config = dict(
    num_hidden_layers=12,
    hidden_size=512,
    num_attention_heads=4,
    num_key_value_heads=4,
    head_dim=128,
    intermediate_size=1024,
    vocab_size=13038,
    hidden_act='geglu',
    norm='layernorm',
    norm_place='pre',
    norm_eps=1e-05,
    positions='learned',
    qk_norm=False,
    attn_scale=0.0884,
    bias='all',
    tie_word_embeddings=True,
    parallel_block=False,
    init='normal',
    init_std_qkv=0.0272,
    init_std_o=0.00556,
    init_std_up=0.0272,
    init_std_down=0.00556,
    optimizer='soap_variant',
    learning_rate=0.00461,
    beta1=0.95,
    beta2=0.98,
    weight_decay=0.089,
    lr_head=0.00794,
    max_grad_norm=0.5,
    warmup_steps=200,
    schedule='wsd',
    decay_fraction=0.676,
    decay_shape='linear',
    final_lr_fraction=0.0,
    batch_tokens=262144,
    max_seq_len=512,
    doc_mask=True,
    train_tokens=993200000,
    max_steps=3789,
    dataset='wikipedia_en',
)
Each number is 128 + 32 x the weight over its row's rms, rounded and kept within 0 to 255. Layers, rows and columns count from 0. Numbers have three digits each. The size before them is the row's rms in percent of the matrix's.

# layer 2 attention value, 512x512, rms 0.105, rows 411-511, columns 256-287
086:185134074075148117110118165121114133099156172120167064127099078127103108141190141157081113123177
080:142145075123128147135111112157143125122114060168189142114090108110164089115107105169097081163125
084:126124180122135068075160193181142143117113157149140077124159159088194164108042166154144067124076
085:118120095136147105122103095132148097150138141095172141137177094141142114118142176107119040169168
085:117127107175099129123139114114091091058116098111117160105120056166076095108084127077112147142145
087:135150070076116094080174160106047073127138144092132122125140107131073119149144087164126172123131
087:135121106164160130131123126136174073136118135156135174082121157061117158092091103184120137126108
076:103088161076093150140082155152198116114147117162192171128132170106123120158126125097136166164159
087:120124113105107109204131110152142187143151056128122161154126159096155081161115081086078137144145
082:139075118118088155102104135128119087135160139163135176133124088115084126131110164142118173107093
079:048067134097117132091106153132081142111177105177148082178105092105099128153121135059087146144057
084:111111135127057142170154151123124104123150175147097115102186101106120100133113066160191111142139
086:078109123110168135100102149151107134098136134188140116110148138136138091092072085131158115126152
080:119077152141094125116099205126181112138152150122126106117156118179138149113067137098139138103136
089:166150105148131140138121143055113120141150102131092149075101205174057176139106093106163110103141
088:105069172115177154232159150149153117136182118185102085171154133135128089080140138118138170094144
088:131109148130166172139122136107112163085170088128151099112087066098127085131144140142113146140101
090:086128102117145084110189192162124131157160139081121142111155179115126133103130168127124106070144
082:164152162145113187113123089167119142075165097163146152139111081148082121135163181133137164151127
082:094150131073114178105167096183118119099077101116122194102165185127119123122083151156154165146146
084:149096119124210119126132146182145116119151125134059110140129075102118124100183149112130120191109
091:177130110142111147152186079172107098140195130140081158127149143102104126139145071096184145098092
091:138080134155105049124088114131102164128142125118127160071128132136222104159104126104158153076171
085:146163112103108157169143075069197135142154085119185125096098120077135122105094168145071143153159
084:127108123146120134146222131107173084051166154088152121048099129111098189187106151089137102062072
082:144099091094173166057092156101146137077164166130158120102108096111125137125162134129110125167104
089:125120144138203155128166106135153158151136085195131242142115126119149124116143142053137115161122
097:136139089141104202144165187131141082085060111095158154110062098102083101165145094110062115177143
081:140133144129138147168110131133132206111138150139134161083097194120062144149143147165181104027152
085:138096157096159116167142141135103143131110179034126087125123116095141208147155160185128153114093
085:139156208108118147137139153069173170137095183123174125148144168138161162134131123109145137157130
081:151166170130166172097207114150092193180124098120156164110146144139116127096075108139109171120186
086:089126074113089109117099099105099156150142116154229134176102061132083041141149108161074125058127
088:147072127133202071112115118035140064153173168096145109114136150130104143122076076154043088113169
083:163102161109142128173070079104169130174137150110153134168143128129158127163166181106159152084136
082:158077126094111157105093162151160178168144152140110157127118100122134140175086168122077158059090
083:158154137117115130137136050119100144125075180100047150177132090163094122124110121165105126057167
089:130094139170178109121107130072161113188198154099160073106138083145153154159134156130124132108112
087:134195094089145101192131120094117107144126103095191140106079129069177113141131142174105142120066
087:106163106174116091110131176198102151196155128117141111152144134162136128146096152059145107180136
078:074147171081130074088133140100173108124151174085160093089143117081127078143146115162110094112154
084:050099149125117126101157111119130099134125164145072087131127105099116107121112125136163144157123
081:140152074103208166112086174160120149105065091092143092148116094144151120125053133126139089096079
094:088151147072140131132165127151098127146083136092132132121157120165169138088121138134081103145154
087:137165111117155093096104133152182151165075118224107086167173140147169191139146114181099159096181
084:121088190112099084127087150124103144079163118106129051088167130127161128140064133147112159143138
082:090127102118071110169131078126188094104091093078098090113050134129144055080159107124096172172106
083:115120136100074068167147114108082116135149122164048122107086138129121186118073157125110097165122
084:114121087206109165144080114123138117118115151154134091124112143153162077124136132119101128089102
091:143134071140093145100168165146167088103170153107148121133105073119140122112132158163120115158058
085:128114128154103120182142172101107091112074166150191052111167125062168096150131107148163148148141
090:180117102123163166143156170106156103156125115083108120129080124135156116083123136134031140149179
087:161106114120130084157144136152071088104128106105107109119159087107150127132121098143133100126148
083:075144118126172093129111018086090145133129152114101130140173084131121159102142122150157145108178
088:152083139191100122136200123147138109150170147138126171177137096131176090098136103133119055156099
089:071096092201128092161102060116154144168150118144046162121157120162121140077119142155171130053091
083:112080133111126139130135109051133127104110148204140134131118067104093111144159107113184193155093
080:126114083150138075085141076146136141094110084109130130157149057108179120157149085126108154127125
095:115108086042152139104138111137134119135126153100167137158144150129148136120178119178090132153129
091:122114188119152159135125171101111156095097089120144127125130050055085161115163158211158155101121
086:166159130094142142131087146090091148144163130071137130159133158104160158161170112117143140150154
093:149104059147165087086154104125106161095177113121156128182137106142081100093118122097185143124199
080:083150143061134143120128107122135201178071111122108148172049165095075135140144174083140109114096
091:117133147145140163099123125139144137104125182082126081136160171095122132087101142137157181126072
081:198119070112098108103157147099148117182155143105173109140111158077128129149148154178099083091111
083:124148109115115140093127171098169106200139104109109122150107129053159147142138129077107178080175
082:132090173135134124147118124153155135108106133140160117152136094125141120154132179104115168110149
082:146142118109132100200122104099105129118163129123122136096133102197059092075120184104157117174105
084:128125119192141165138198141078120166125104088106155175144128102120062133113131110181113115130153
080:082156150153190131137176146199129128144065122148109142135086110142192115108127104134123157119158
088:087125132167163187166130091145181106104157075164131150176172079160105105150166120160062114175150
083:166156180169124128154136126178086098134110132162111131135120120088149132150150109165172095148139
090:125152142134137125123201086122142195159134076131066121130127160096133127136138099119154131153157
090:133094132108143099097208115148095112115144133127098128145168110106122107124147100101120113068123
083:131110088196192121131106151114145137178099071109155157149139088083078116103116141181130087100110
090:114173123186124191152116135171123150163096094165163137102158124159151146070126123101117095167122
090:134115108109167084153100121202122125122156151118150148131096110147158133135174182147105166159062
086:158127130131132113157119103161146153111152093140108105118158125125129090110178179151144124109154
088:153116106173143130107172120139163119117158096165132164099120071127117103151186163106135121131100
081:114115128126119126126111151138150131137139105153112161112104136169075098198112108198111080150134
084:132127215145143111113167124151088111071135090107164111139086156088166123051183172069124092102167
087:106066126108104134166107181121148128101107173103092050140142067141093131162079134150111138071119
094:133130124156187118168180105123154097177133154083125202108138084112122145083152106167080049114155
087:103099114124113131071159145158098060087154128129136124127161115140143115083149108138079072080154
083:128103084138155090124078118096133173108054094076207116123159135166192096114124172116081107149119
093:193127124110112115152162100146107091134132151135087118181092172124120149099172085158177119167140
090:084118130153155117115142128083164101077131097146114078149102100094146132122133129108136095142122
082:095052128141133101101090165119164156107120133071154121116120138123059131180131156117127057201096
085:127098132111091134151180185170123101161124156183063152108175113103128112138203167111140152136145
084:129115097155168126131149168178162064161154106120128139143113156144119179140141127148127142139105
087:084189085136088167119108173099113097164160087157116144156157209140135126132136140139155061098144
087:121094100137127131102107094115118139143076114081153135072146134128150148119139094183196136099129
083:061103105111142081163086108113117118171116109113146116120161140147131084133152152090119150181132
083:107179166103132124133148161138161122130119111128145070101130125187097118146103147142100121080206
084:055128102069047164098069202168103080136125112080108138140100096183137128146101132140124119136081
090:151151112118156081130164116116136122118141123091140171161189144137093098193148074128122134149128
082:161126145124112132130118169144135093179128102166108154130188118127135113074130174120154130121101
084:153149176138137154142139108111167141149109160127169148095106125120143118145196132130092127156158
085:129078143137138116156130128152175097075169104145131171190091130112159144137135199157073104194061
087:145098108103096142102108097114139176139150178146139088106156125133163192148133079124230099080176
090:115125118184174092116103204164120096136115122145148159110171088146114129122089130100134138148125